Part of a small language model's weights: no biases in attention or MLP.
Each number is 50 + 10 x the weight over its row's rms, rounded and kept within 0 to 99. Layers, rows and columns count from 0. The size before them is the row's rms in percent of the matrix's.

# layer 5 attention value, 128x160, rms 0.0953, rows 110-127, columns 0-159
077:57 53 49 44 66 39 39 62 68 46 63 52 45 24 52 49 55 57 40 60 48 58 62 45 46 48 45 58 49 71 47 49 42 46 38 52 49 66 48 58 57 47 32 55 44 48 66 41 47 40 62 39 39 48 47 43 30 78 60 56 56 52 57 51 50 43 67 63 37 41 56 50 33 48 35 56 66 48 40 51 27 50 45 47 46 50 61 50 46 59 54 39 46 45 37 59 46 24 23 41 40 48 58 39 40 72 32 64 57 62 47 68 52 51 54 44 49 47 50 53 48 55 44 40 46 68 51 39 56 50 53 51 49 39 55 64 49 46 52 64 63 51 53 42 59 37 49 41 32 49 57 50 57 50 57 51 51 22 45 63
083:40 32 50 38 44 50 39 43 48 53 57 47 36 45 46 60 54 53 36 52 44 43 54 53 64 72 41 50 50 72 55 50 56 65 45 50 51 56 53 50 46 58 71 54 49 59 82 56 36 44 47 51 50 56 58 54 29 62 62 56 58 52 51 56 39 45 57 55 59 48 47 54 41 74 54 50 51 51 68 61 46 60 25 62 77 50 54 49 47 56 40 42 33 45 48 55 48 43 57 51 46 38 62 39 45 66 57 56 46 65 40 57 50 49 38 71 44 51 60 42 41 50 40 44 39 49 36 41 67 50 54 53 73 55 71 55 41 53 48 56 39 55 51 51 54 71 62 53 65 52 52 57 71 40 48 33 64 44 49 54
073:47 22 29 52 52 65 84 40 41 61 54 42 47 71 43 37 28 55 74 52 54 51 43 59 55 68 64 64 45 53 55 63 58 57 49 52 55 44 58 39 52 56 55 38 47 48 54 45 51 48 51 52 36 61 56 40 75 43 45 54 46 58 43 55 35 65 57 38 40 59 50 63 53 48 68 43 27 49 41 46 46 64 47 56 48 38 36 57 62 60 52 58 46 62 66 41 42 68 57 37 61 51 63 46 50 35 57 45 49 42 61 54 54 50 56 39 56 59 47 36 52 63 41 42 60 60 50 66 56 57 46 54 52 53 60 44 57 44 61 50 40 52 41 53 49 57 43 62 72 49 39 51 53 57 56 43 39 60 52 42
076:32 66 56 48 48 54 45 53 60 45 52 37 46 53 44 33 52 58 48 32 34 29 57 53 55 52 56 48 46 50 52 49 56 31 52 44 54 46 56 46 42 56 75 51 55 54 74 57 56 18 43 58 62 36 46 66 43 43 49 43 62 55 41 43 31 51 41 47 65 40 40 55 41 61 37 43 41 65 54 44 59 36 51 59 61 49 48 58 63 46 51 46 47 63 53 52 51 51 54 51 24 50 48 59 59 34 51 28 59 42 33 39 60 55 41 56 53 66 55 58 62 52 56 67 42 48 62 57 51 27 50 41 50 57 59 35 56 40 59 55 45 48 47 53 37 63 63 48 61 59 44 66 64 65 47 48 55 53 68 53
070:26 67 57 52 46 57 48 49 33 68 60 43 50 67 56 49 75 36 49 71 42 47 58 50 69 41 58 55 35 41 67 61 18 57 52 57 47 33 50 41 56 51 51 55 40 68 42 53 46 46 53 53 46 52 54 49 59 46 43 35 59 35 53 65 65 41 39 45 53 49 43 73 41 52 72 50 32 50 59 43 70 33 61 42 47 51 48 46 49 50 46 68 55 46 46 49 56 41 45 46 58 51 48 60 46 52 62 51 60 53 52 51 45 54 61 58 63 40 55 59 54 55 40 57 51 60 54 62 65 52 35 47 67 60 39 51 46 54 54 37 52 65 63 49 36 50 55 66 35 52 52 56 70 51 40 60 46 62 46 48
074:73 59 52 60 46 59 41 47 41 52 40 72 50 43 34 52 48 56 46 34 48 46 39 54 31 43 22 44 45 46 58 51 67 43 55 47 46 60 41 59 45 61 50 52 48 41 66 47 57 48 47 42 64 47 44 52 44 61 50 65 48 45 51 43 54 52 55 51 43 34 55 30 28 49 45 58 57 51 57 55 39 56 56 49 58 58 55 48 47 53 53 44 38 40 42 40 64 44 48 80 36 48 29 48 49 52 32 61 47 52 49 49 50 55 51 36 43 47 64 67 50 36 63 60 51 50 54 48 28 38 42 55 51 40 40 52 55 49 27 70 59 43 60 39 85 43 47 43 63 61 46 46 44 52 59 41 59 31 58 48
081:47 38 41 38 56 48 53 54 56 66 34 42 54 51 60 51 52 47 76 43 42 56 53 50 67 66 66 48 46 67 63 65 51 53 48 44 54 56 50 52 59 59 34 42 49 57 42 38 49 47 60 40 43 66 46 36 47 60 46 36 56 45 50 60 64 67 61 57 33 37 42 41 45 66 49 53 51 49 40 38 53 41 52 45 42 48 60 46 43 66 59 51 54 47 54 56 54 56 40 49 37 52 61 52 39 71 50 46 74 53 78 61 56 40 48 53 55 39 48 43 40 55 33 41 58 63 46 50 66 63 55 44 50 37 47 68 50 42 64 73 59 49 73 72 30 59 48 50 39 52 33 47 65 51 48 58 61 58 58 49
076:57 52 57 51 63 48 30 50 51 40 52 57 49 54 42 31 44 52 23 61 59 49 41 53 34 14 34 52 45 42 45 44 63 40 50 48 40 56 37 46 57 60 67 36 56 48 37 55 50 51 43 54 61 49 51 45 59 33 32 57 66 32 42 40 26 47 42 48 52 40 49 44 45 46 42 33 69 51 57 49 50 37 44 49 26 54 61 58 48 23 63 60 45 47 55 53 63 52 44 64 41 66 52 51 47 48 48 43 54 52 48 45 51 45 59 50 48 46 58 55 52 51 62 67 67 43 64 56 48 14 51 51 57 60 54 37 52 54 40 41 41 50 42 42 48 53 47 52 48 66 52 54 56 61 36 55 48 45 53 46
080:18 49 53 55 60 46 34 51 38 40 71 37 54 52 50 66 46 48 47 43 46 46 53 47 64 77 47 60 47 45 33 60 59 69 55 55 44 43 61 61 50 40 43 48 53 64 39 58 31 45 59 41 43 56 50 65 50 53 53 51 47 48 59 51 49 46 45 52 52 61 55 44 45 48 58 50 30 54 42 68 27 62 38 46 67 47 29 52 46 46 47 62 35 47 53 60 39 48 49 41 62 46 55 60 52 35 51 45 43 64 51 36 29 50 47 60 43 55 76 46 63 49 46 45 39 69 40 48 52 44 65 56 49 61 30 34 54 47 44 31 39 58 52 55 51 64 51 54 47 41 58 45 64 56 46 41 37 42 30 43
071:78 32 38 48 47 51 27 61 54 46 47 51 58 33 59 60 46 52 36 44 47 63 51 42 59 73 61 43 40 54 46 59 43 52 41 53 48 64 53 54 45 49 41 52 41 62 64 59 56 49 51 62 52 41 54 57 44 74 55 65 40 46 39 51 70 56 64 69 36 49 46 48 47 46 39 64 70 49 44 27 50 52 46 40 73 59 57 39 45 52 55 44 45 47 37 44 73 44 53 51 33 50 50 57 55 49 20 63 46 62 32 59 54 44 56 48 49 42 61 51 45 49 55 35 50 59 47 44 52 66 47 52 46 50 56 57 55 52 33 61 73 48 52 54 50 47 58 43 46 47 43 50 48 32 60 48 59 29 49 54
068:50 43 65 71 60 43 88 48 58 57 32 53 56 57 54 27 56 52 58 54 66 55 41 51 47 56 63 60 48 51 62 49 53 59 47 51 67 55 48 36 55 44 47 46 57 46 41 53 42 54 61 73 35 41 55 51 59 46 55 49 48 38 43 43 51 55 45 32 51 59 44 49 63 59 55 42 54 31 42 48 51 55 36 47 29 56 56 48 45 59 66 64 58 60 65 49 40 56 62 20 64 69 62 45 37 48 52 47 51 39 53 43 53 44 43 54 50 31 42 47 47 49 49 48 64 41 42 50 35 53 47 22 53 50 47 53 63 49 55 51 34 52 40 61 34 44 36 37 63 48 63 49 45 59 51 63 42 52 62 44
077:30 45 30 42 45 55 61 48 43 39 39 50 70 52 54 59 34 52 72 64 44 50 47 47 51 75 63 41 45 47 65 55 47 57 47 43 42 51 51 44 56 44 69 46 49 49 50 69 61 52 44 49 51 64 52 46 61 47 46 41 63 44 52 64 51 63 55 56 43 50 33 56 54 62 56 43 40 48 49 29 70 44 49 61 42 40 50 54 53 44 46 62 43 49 63 67 63 63 60 38 47 58 57 48 41 69 49 65 60 68 57 68 53 46 56 50 43 54 40 46 50 49 47 46 67 55 54 49 69 73 41 55 46 44 47 62 48 41 60 32 47 61 52 66 37 40 60 43 39 57 51 52 69 41 30 43 45 76 53 53
081:23 70 34 45 34 59 49 44 42 52 53 44 40 57 47 71 72 46 68 46 36 40 52 52 60 27 46 63 40 35 52 38 46 59 52 56 52 36 55 48 53 48 64 63 46 61 50 50 36 48 53 65 48 43 45 38 69 43 44 33 59 48 51 58 24 42 41 54 52 47 49 65 58 53 64 42 38 57 57 48 83 47 64 64 61 49 43 51 52 51 58 49 36 56 52 50 51 41 44 69 57 51 47 48 47 62 55 35 60 32 43 50 45 48 51 36 47 67 40 49 53 47 49 59 47 36 54 63 48 62 65 53 51 67 57 50 42 43 68 31 47 63 57 53 34 63 53 45 51 50 60 48 50 47 40 49 52 54 59 50
086:79 51 62 51 50 55 45 50 46 55 35 60 45 31 43 60 55 53 38 38 53 51 55 51 45 56 47 50 54 61 58 51 56 44 54 44 60 49 58 57 50 51 48 40 50 42 60 43 33 59 54 65 50 52 43 52 49 60 63 65 44 52 47 52 50 42 60 50 46 59 45 39 47 48 44 71 70 51 47 50 37 49 42 44 62 51 72 41 51 72 56 50 61 51 44 52 58 53 38 34 51 48 42 38 58 65 45 58 15 56 72 42 47 46 58 55 56 37 42 42 45 38 44 46 47 61 41 45 38 47 30 45 45 17 56 59 65 45 40 81 48 46 37 40 34 59 48 60 46 37 58 43 31 50 47 46 58 44 43 41
075:27 35 34 52 57 40 61 52 63 60 61 39 52 59 50 52 55 27 41 62 36 45 55 58 56 47 57 59 51 46 45 60 42 56 57 63 53 42 57 44 53 46 41 50 48 50 54 44 43 48 65 47 35 45 50 33 60 53 56 67 37 51 57 61 48 51 59 54 41 46 40 63 58 31 68 55 47 57 41 55 54 50 47 46 34 38 34 49 50 70 60 50 44 54 58 48 47 36 46 31 51 48 86 55 40 53 58 54 57 49 45 56 51 43 54 60 66 61 56 42 65 52 26 44 41 52 43 56 68 78 58 48 58 61 51 51 53 37 60 49 44 56 62 53 25 65 39 55 46 47 46 48 51 37 49 31 48 52 47 67
077:26 58 45 36 24 52 61 58 46 46 61 38 49 46 53 46 52 47 73 47 51 42 46 66 53 59 36 43 51 60 50 51 64 67 53 50 60 36 66 70 41 51 50 49 46 53 62 49 43 57 50 60 58 55 56 29 40 58 60 56 52 58 48 60 44 49 64 49 50 41 40 54 35 54 55 60 50 66 69 57 66 63 34 47 59 32 42 52 30 42 47 32 35 56 71 61 52 51 47 55 45 53 41 44 44 61 53 64 42 39 62 50 41 39 42 41 46 50 45 53 46 51 45 28 46 57 46 49 58 70 61 50 68 66 56 64 56 30 61 43 51 44 45 48 50 58 73 51 53 38 52 56 33 38 55 48 42 46 55 52
074:62 42 57 55 61 48 51 51 41 40 39 49 38 49 47 29 50 57 53 59 56 50 39 43 40 36 52 44 49 37 45 55 50 32 49 51 54 58 54 51 58 43 40 47 37 43 42 36 52 55 65 41 51 54 62 55 53 37 58 56 42 39 50 48 66 60 39 49 37 60 47 43 50 51 61 46 40 43 52 54 32 47 54 43 25 44 52 51 44 48 52 69 74 40 52 49 43 50 54 46 73 54 34 49 46 32 45 57 44 51 53 60 43 61 50 37 47 31 65 57 59 53 52 53 57 52 53 45 29 48 45 42 38 41 13 39 54 58 47 51 61 45 44 53 63 32 36 48 46 60 35 44 45 64 49 78 22 53 38 36
073:58 59 46 58 77 70 46 45 32 61 51 50 64 72 46 52 58 47 67 55 42 48 55 52 44 51 54 62 53 34 46 44 43 59 64 47 51 45 53 34 53 37 61 65 52 45 33 49 26 55 66 52 44 64 56 41 72 29 48 35 49 52 47 50 48 50 25 41 54 49 54 56 57 41 62 42 25 44 50 61 54 57 70 65 48 59 30 67 54 54 52 70 45 60 48 43 36 54 56 40 63 48 57 56 49 40 57 38 44 52 53 60 34 53 62 45 61 56 50 51 52 50 52 54 40 38 49 55 35 62 56 60 43 48 31 43 61 50 49 37 39 58 59 54 45 60 39 46 52 44 41 45 47 61 42 53 31 60 42 45
# layer 5 attention output (transposed), 128x160, rms 0.0865, rows 110-127, columns 0-159
076:37 52 58 62 36 53 47 31 40 61 22 57 46 62 51 46 53 53 56 51 55 61 43 66 59 58 66 55 39 38 64 43 45 46 59 39 43 62 53 51 39 55 46 47 48 48 42 41 44 44 49 51 49 49 53 52 64 38 45 59 41 40 46 41 59 47 44 54 50 73 47 51 42 57 55 40 56 47 63 43 37 59 56 56 42 49 43 51 50 51 66 60 61 60 50 42 46 64 61 37 28 52 43 51 64 34 58 48 42 56 47 60 44 11 45 49 43 41 39 52 50 41 56 58 51 31 40 57 44 66 42 29 50 56 56 31 51 68 37 28 42 52 38 49 47 55 42 64 63 60 35 61 60 49 41 43 49 71 53 37
094:38 70 60 53 51 53 32 50 39 56 45 45 50 61 49 69 59 57 59 46 37 46 51 60 35 39 43 46 36 46 50 28 45 51 70 23 37 50 50 57 26 42 33 43 37 46 47 49 43 39 39 44 45 57 45 54 62 41 46 40 51 22 50 50 60 54 57 54 46 53 42 62 54 32 58 45 40 61 52 68 41 54 55 65 34 34 61 54 39 35 44 40 54 67 56 35 49 48 64 43 43 69 49 56 48 49 33 54 45 45 37 57 40 48 48 58 41 55 36 66 62 49 59 57 44 39 43 51 32 63 50 56 51 48 22 59 63 43 61 51 46 47 48 49 43 62 60 54 61 41 46 50 50 64 47 45 53 60 39 56
067:48 48 68 52 49 47 55 65 56 37 48 45 45 44 51 55 53 63 48 65 38 44 55 52 44 34 35 41 60 35 43 60 57 50 56 60 53 42 53 46 64 53 55 68 46 70 46 61 59 53 39 48 59 48 50 45 24 42 52 45 63 38 47 48 46 51 46 50 53 29 44 59 54 43 58 49 46 34 46 54 55 28 51 40 53 44 50 39 55 44 27 36 53 47 47 58 56 51 35 55 38 55 39 45 40 46 45 45 63 53 50 43 57 88 52 71 54 49 77 46 46 48 39 63 72 56 51 44 54 51 52 66 57 58 34 67 56 43 47 66 53 46 56 43 48 48 62 33 40 43 47 40 46 35 61 41 69 28 48 50
083:57 54 48 31 50 43 49 32 37 43 60 57 59 61 63 66 55 39 48 44 44 46 55 58 32 56 53 44 42 48 50 34 61 58 49 52 59 45 44 39 35 50 43 43 57 33 43 57 44 72 43 50 44 72 45 33 56 57 56 45 48 48 50 45 51 40 61 39 38 27 69 56 52 61 55 59 40 50 57 52 63 51 44 61 52 55 65 59 51 45 54 46 51 52 49 60 53 46 58 41 72 45 51 61 39 71 38 60 45 43 45 66 42 59 48 34 52 43 42 66 47 60 52 52 45 52 19 47 57 55 48 78 43 54 39 56 32 54 45 30 42 58 63 42 44 64 43 58 40 45 58 40 39 62 59 56 31 46 36 62
077:56 36 38 50 59 34 43 65 48 31 35 49 54 48 44 51 35 52 52 52 68 50 52 50 48 60 63 48 53 65 33 53 71 57 34 40 53 54 50 60 73 47 45 59 29 34 58 47 41 57 54 71 52 42 52 52 35 56 49 61 22 33 59 38 51 63 68 43 69 45 65 49 50 38 55 59 52 43 56 41 57 51 56 53 64 66 44 52 39 61 44 42 51 54 55 57 46 41 32 57 52 44 52 47 46 63 43 63 49 38 57 54 54 55 40 55 49 46 56 63 61 50 65 37 26 53 47 45 38 57 55 49 54 47 47 48 43 45 56 67 47 72 44 47 49 49 55 47 65 44 78 47 46 47 72 56 39 49 52 42
084:52 40 53 48 61 44 51 40 58 51 63 29 51 47 59 30 48 51 21 35 41 58 40 35 58 46 39 58 46 55 58 35 55 31 43 50 44 54 51 47 23 41 39 38 60 53 58 44 37 50 55 38 39 59 51 56 52 55 42 48 64 72 55 57 52 48 43 47 49 78 53 64 62 61 36 31 51 54 43 59 48 52 50 55 30 35 54 51 47 58 72 48 51 46 40 63 37 57 58 41 57 32 60 43 67 40 57 50 54 66 42 42 53 36 49 53 46 50 27 40 52 57 41 51 53 44 47 54 42 50 47 40 39 54 72 48 51 59 43 47 38 57 48 54 36 47 35 71 51 58 51 57 35 43 34 51 41 56 46 44
090:27 50 60 54 44 46 40 53 50 43 43 66 44 55 40 54 60 37 46 48 52 55 43 60 44 46 62 51 55 52 53 51 31 48 53 53 44 53 61 51 81 49 58 70 36 40 46 44 55 53 38 62 32 50 48 46 48 39 54 57 32 23 46 35 67 31 68 50 57 74 48 44 57 32 56 56 43 51 76 50 53 55 38 47 54 59 41 48 57 44 47 64 59 37 51 52 58 50 53 30 27 67 29 35 36 53 61 51 43 47 37 57 39 43 41 61 56 60 46 44 60 58 64 56 56 45 57 53 44 60 46 43 60 67 60 49 50 57 47 31 46 50 41 29 51 51 56 54 63 48 51 58 46 38 55 52 42 50 47 52
081:55 60 36 59 50 41 61 51 49 43 48 51 60 53 71 44 51 21 67 30 53 44 58 51 49 55 39 49 58 40 41 40 54 60 37 40 61 53 55 53 50 28 31 45 60 28 62 43 41 56 53 46 46 45 44 64 50 60 54 38 53 77 57 46 47 52 31 45 57 32 52 59 65 49 51 63 33 41 45 58 62 60 48 48 63 63 35 59 55 61 57 48 55 56 41 46 40 42 47 37 64 47 48 41 53 59 39 56 51 36 59 32 54 46 51 41 60 26 32 42 50 43 62 56 34 50 50 49 48 47 57 40 44 54 55 38 45 65 56 62 54 49 69 47 51 44 39 54 55 46 65 51 37 37 72 52 32 53 54 48
085:69 49 45 60 43 57 51 58 54 61 33 45 63 42 56 40 44 74 56 68 42 46 50 66 40 51 48 34 52 50 68 43 52 51 68 32 41 37 55 50 46 63 53 36 43 51 63 54 54 38 53 46 50 41 47 49 38 50 44 64 47 50 54 61 41 51 57 36 43 30 56 56 41 52 61 44 70 56 33 34 50 38 59 53 46 55 64 47 37 43 40 27 55 54 52 38 46 45 54 59 46 58 61 46 51 50 33 45 40 44 46 55 45 59 43 54 60 52 59 75 26 22 44 47 55 36 42 42 61 52 55 44 64 39 49 54 52 47 65 67 50 53 57 50 48 50 68 45 55 51 52 44 49 49 69 40 74 62 41 60
075:42 59 68 45 45 50 44 51 55 56 38 55 51 54 49 43 54 51 54 57 63 58 54 48 56 47 54 65 49 60 63 41 42 38 58 66 36 65 55 53 48 60 36 55 29 65 35 46 52 41 53 45 35 68 57 28 57 34 59 54 37 46 49 51 60 40 56 59 42 67 59 46 40 53 70 38 48 55 61 60 44 69 54 53 23 50 57 59 50 56 54 47 55 63 61 51 27 44 63 44 54 48 57 43 54 44 43 39 41 51 42 63 47 28 49 55 51 46 46 52 43 46 67 51 39 33 56 62 34 43 47 29 43 39 59 46 56 60 41 27 43 33 33 49 61 49 38 56 47 56 52 55 48 54 41 63 37 71 60 35
073:40 47 53 60 59 60 51 58 57 31 66 52 45 58 55 59 37 57 58 44 49 54 48 57 52 40 50 51 60 40 40 58 44 41 63 69 58 56 56 51 68 51 56 54 57 51 54 42 60 44 47 65 78 40 54 51 32 28 57 40 52 57 45 51 43 44 48 54 57 24 49 49 59 35 46 62 37 64 54 44 61 30 60 48 68 43 42 58 60 32 38 54 52 38 49 44 52 50 53 61 59 58 27 49 57 54 58 48 64 57 61 35 50 66 47 44 62 60 69 41 43 38 51 58 63 60 70 45 66 43 46 64 49 55 46 51 57 57 35 51 56 51 56 45 80 50 58 34 48 56 42 51 54 55 69 42 61 37 54 52
089:43 55 45 49 41 58 35 75 56 38 58 58 48 48 48 52 63 36 61 44 57 36 56 55 53 31 57 53 59 56 42 59 51 66 43 44 59 52 56 45 95 52 34 75 28 47 47 48 52 52 48 83 34 43 39 47 50 53 53 40 42 28 55 28 53 45 52 46 48 50 55 53 49 32 60 57 40 40 64 52 56 57 52 41 56 57 46 48 61 54 48 46 58 53 55 47 62 38 38 45 42 46 46 63 36 53 51 48 47 32 60 48 36 52 46 80 62 50 48 46 48 49 44 48 28 45 54 52 35 40 49 57 66 52 48 52 45 43 53 49 51 57 51 42 48 50 60 51 49 40 55 56 50 53 61 54 28 37 51 49
085:52 32 56 28 60 38 51 39 49 43 51 41 51 50 42 57 36 45 35 46 45 34 62 44 46 64 65 40 36 57 44 48 53 51 35 36 52 45 42 44 56 45 51 60 40 36 50 54 51 53 46 64 49 48 50 53 60 65 58 46 54 44 48 64 55 61 60 45 64 38 52 58 46 49 49 46 51 31 42 48 53 57 42 55 59 53 53 50 48 63 39 55 60 45 40 55 60 49 40 45 48 37 57 65 26 61 50 64 47 51 58 36 44 59 37 63 44 45 57 67 73 54 42 37 30 68 33 39 49 48 43 69 59 43 29 54 35 52 59 69 42 72 48 36 44 52 56 61 57 35 74 50 66 49 57 59 51 55 36 66
081:38 56 51 49 61 50 53 35 44 56 68 33 51 60 53 33 39 64 51 55 42 51 40 38 52 45 44 48 48 42 49 55 36 35 46 53 27 47 47 66 36 47 58 51 65 58 52 50 59 47 42 45 57 42 55 53 59 28 43 40 50 40 45 53 46 54 49 47 45 63 38 47 42 52 42 46 40 68 62 60 44 36 55 55 49 34 42 51 57 42 59 64 51 40 56 44 42 58 75 58 51 39 44 48 45 39 56 32 63 64 43 51 48 55 52 34 47 84 51 67 55 50 65 54 78 53 53 46 44 51 72 48 55 61 51 37 57 54 44 28 51 45 65 65 58 50 49 51 61 53 19 62 46 60 44 62 48 51 56 53
077:35 42 66 43 39 58 54 54 59 50 11 53 51 51 34 58 57 66 62 69 62 51 48 51 53 48 60 41 46 50 59 57 58 49 54 32 48 42 53 59 47 51 49 65 39 54 42 48 69 48 33 51 59 52 52 42 35 32 58 54 57 39 41 56 50 53 48 41 39 37 43 52 41 42 65 47 62 40 39 41 45 43 54 60 62 46 55 52 45 49 41 42 48 53 44 48 51 64 38 45 38 52 21 43 47 49 58 50 57 47 46 46 49 64 46 50 53 42 68 74 42 45 53 53 44 40 31 38 53 73 46 45 54 44 33 44 40 58 48 55 56 44 49 31 60 46 57 35 74 57 53 37 75 51 63 48 65 46 46 50
076:41 62 55 39 52 53 32 25 55 66 53 55 45 57 39 52 58 48 48 53 51 47 44 28 50 52 56 62 33 48 56 51 33 40 49 48 41 58 60 49 47 61 52 59 38 53 44 63 52 20 43 51 25 47 30 40 58 54 43 42 48 24 58 45 61 43 62 48 52 61 40 56 50 52 43 39 66 36 40 53 37 53 42 80 52 52 57 49 48 56 54 55 50 49 46 45 43 52 61 43 45 59 71 56 41 43 47 55 60 56 36 60 29 53 55 59 42 56 40 54 56 54 36 52 53 51 40 41 40 53 33 61 55 43 31 48 33 61 39 54 54 60 56 46 32 45 46 58 59 56 47 62 76 60 41 42 60 60 46 53
080:69 41 37 72 52 52 65 64 53 42 45 47 63 42 58 42 42 50 51 63 66 59 43 38 66 48 49 61 63 51 46 53 65 50 50 66 57 52 53 54 58 47 65 44 54 64 59 47 58 65 52 54 57 35 42 47 29 50 51 46 44 68 58 45 45 51 47 61 51 50 55 54 51 41 48 45 55 54 58 52 56 44 70 32 59 62 28 44 54 49 58 40 34 52 50 43 54 48 42 55 57 44 49 52 63 35 60 41 62 54 64 49 66 41 47 42 61 61 39 25 28 40 46 46 65 53 77 46 64 50 51 37 50 51 76 48 57 46 34 55 60 44 49 58 60 48 45 32 53 64 41 45 28 36 61 43 56 52 61 49
072:61 30 39 40 53 41 59 67 47 32 57 40 50 37 51 44 27 59 35 62 48 45 56 55 50 48 53 42 57 55 44 65 64 51 40 43 59 38 43 56 51 45 53 47 54 49 55 55 76 57 50 58 70 46 55 59 39 50 36 53 59 60 50 64 32 58 46 39 53 35 52 63 50 45 45 45 59 44 41 36 57 34 48 32 56 40 56 33 44 51 39 47 56 43 47 53 73 48 43 65 51 41 49 51 48 62 55 49 54 49 59 27 57 71 43 49 48 59 73 49 39 43 40 43 61 56 52 38 60 38 51 51 63 46 52 58 43 29 57 66 53 52 56 51 51 52 71 44 44 54 72 49 48 40 74 51 67 41 41 61
# layer 5 MLP gate, 448x160, rms 0.085, rows 0-2, columns 0-159
087:65 66 58 54 59 46 20 46 51 52 48 48 33 55 60 48 60 46 56 46 44 49 37 51 55 57 51 57 48 31 58 50 42 45 57 78 38 48 52 65 49 48 63 49 52 39 50 51 51 51 54 38 44 73 60 42 61 35 47 33 46 39 63 59 70 46 40 51 38 51 56 50 49 45 61 52 62 49 54 37 48 63 36 51 50 54 45 65 61 69 61 42 60 44 58 44 57 53 70 39 44 46 53 36 41 49 44 35 50 46 32 65 50 65 46 55 47 61 62 33 49 44 39 64 42 47 58 40 56 48 46 68 61 51 60 48 56 32 37 39 45 49 39 55 57 69 45 51 75 62 49 57 50 54 59 39 31 47 55 69
101:44 33 59 49 44 49 39 81 51 71 36 51 50 46 76 54 58 43 66 68 52 51 51 36 45 53 56 58 45 56 46 59 53 55 49 63 41 45 50 63 37 36 53 46 63 54 57 57 46 43 65 58 33 48 63 53 53 32 44 39 51 52 49 53 54 45 34 51 50 44 46 47 59 56 29 52 63 55 57 55 43 64 43 73 47 40 55 38 43 51 43 45 67 64 42 55 43 62 27 50 37 55 54 37 50 46 52 57 39 47 37 38 28 48 62 54 51 37 40 31 53 57 54 47 59 42 64 47 43 45 51 28 48 59 76 44 60 48 38 39 37 50 35 33 41 42 57 42 50 54 62 52 40 47 45 44 53 58 39 50
118:44 29 50 44 45 31 43 49 48 56 37 53 70 47 75 50 66 41 64 60 54 46 40 58 53 42 42 41 43 38 55 56 39 54 48 53 56 56 55 67 46 51 58 58 59 52 36 45 37 56 68 52 54 62 60 54 47 58 46 34 33 47 48 34 54 46 46 56 39 50 37 40 48 61 59 52 53 42 56 32 34 50 60 47 62 55 37 41 45 63 45 30 37 58 49 64 60 48 40 52 31 46 52 48 62 53 46 53 32 47 49 39 39 46 53 55 13 36 54 43 51 59 38 37 44 35 40 41 39 56 51 72 52 56 36 51 54 45 49 48 33 71 52 59 43 64 33 41 43 49 55 43 58 52 40 44 59 57 55 58
# layer 5 MLP up, 448x160, rms 0.0811, rows 0-2, columns 0-159
093:59 47 63 46 46 22 61 37 61 43 62 39 54 56 39 62 53 48 50 44 58 33 41 55 40 51 66 40 41 45 42 53 43 77 52 48 42 57 48 65 57 58 47 59 41 46 47 42 58 54 53 66 44 43 58 38 50 57 46 35 59 49 59 50 55 50 31 39 38 53 50 63 72 42 66 27 44 42 55 56 64 70 46 48 60 50 43 60 62 63 44 63 62 56 56 33 56 65 59 50 42 51 48 61 32 57 51 33 57 43 28 52 44 50 39 42 55 45 36 50 68 48 57 41 45 45 60 60 40 49 41 69 44 47 46 38 46 45 49 31 50 51 61 42 47 68 41 58 63 50 49 51 47 45 47 58 37 78 56 50
100:68 51 47 47 55 63 42 52 60 64 53 57 49 39 57 37 47 65 40 48 51 62 43 38 69 46 57 46 66 38 64 34 74 52 50 55 46 45 53 45 55 42 45 31 49 44 55 46 35 46 61 48 41 52 42 55 45 39 67 54 69 43 43 44 41 40 54 61 48 54 55 61 63 47 63 56 60 56 44 49 39 42 54 47 57 47 51 40 53 39 42 39 41 53 57 35 51 51 39 48 65 52 53 44 49 51 50 49 34 54 56 56 42 63 52 64 37 44 71 45 48 69 42 63 53 66 42 49 52 39 51 48 54 59 43 67 35 59 13 65 69 50 63 65 49 65 61 41 68 59 23 51 45 57 59 51 56 52 49 65
108:37 52 60 51 70 41 62 53 53 36 41 59 66 57 41 57 49 56 39 53 47 57 40 46 56 48 37 45 48 61 62 64 34 35 51 49 42 48 35 47 54 47 49 53 60 58 30 52 56 49 47 36 54 25 52 61 76 51 32 61 48 46 52 46 41 33 62 54 48 48 42 56 45 56 35 60 52 54 47 27 58 51 60 54 62 43 51 59 64 43 54 44 34 51 41 58 33 59 37 57 50 43 58 58 44 37 38 56 41 49 44 52 51 62 67 47 38 37 69 44 56 51 57 37 44 72 54 37 39 41 45 48 23 46 44 56 51 61 43 42 46 55 58 39 48 57 49 28 48 37 45 51 29 59 50 63 52 54 50 75
# layer 5 MLP down (transposed), 448x160, rms 0.0745, rows 0-1, columns 0-159
094:50 55 33 36 57 50 50 37 39 38 56 41 38 42 29 57 33 46 43 52 51 34 50 48 40 62 61 45 49 63 49 51 48 46 43 52 61 62 56 50 39 61 51 64 67 50 40 54 42 37 68 52 69 36 37 48 36 51 60 61 46 52 25 35 40 33 49 50 57 54 45 41 52 45 44 66 58 42 43 46 49 41 48 73 68 42 54 38 40 52 56 66 61 47 55 66 38 49 36 51 53 51 35 49 33 43 46 57 50 44 54 45 51 48 38 41 28 28 47 56 52 52 53 28 53 69 49 44 62 47 43 80 45 53 46 60 34 51 55 54 62 52 60 39 56 32 55 53 37 44 52 34 56 54 47 52 47 52 52 38
108:69 52 59 39 36 56 33 65 46 60 51 44 77 44 43 42 31 57 43 37 57 39 46 50 49 51 57 53 47 53 28 33 76 64 60 51 71 37 65 34 45 52 51 59 76 42 46 54 59 30 50 60 58 42 41 54 58 51 47 57 38 61 41 46 46 59 41 65 47 55 37 52 45 56 36 47 32 40 67 50 63 53 53 44 57 55 40 45 50 51 57 61 49 64 49 51 46 45 56 62 55 73 56 61 41 50 68 60 52 48 52 51 59 49 57 51 55 55 38 46 41 45 49 68 56 56 50 54 55 45 52 53 45 72 47 56 58 69 42 45 67 73 48 55 53 34 37 48 57 58 53 55 58 63 47 53 45 42 61 60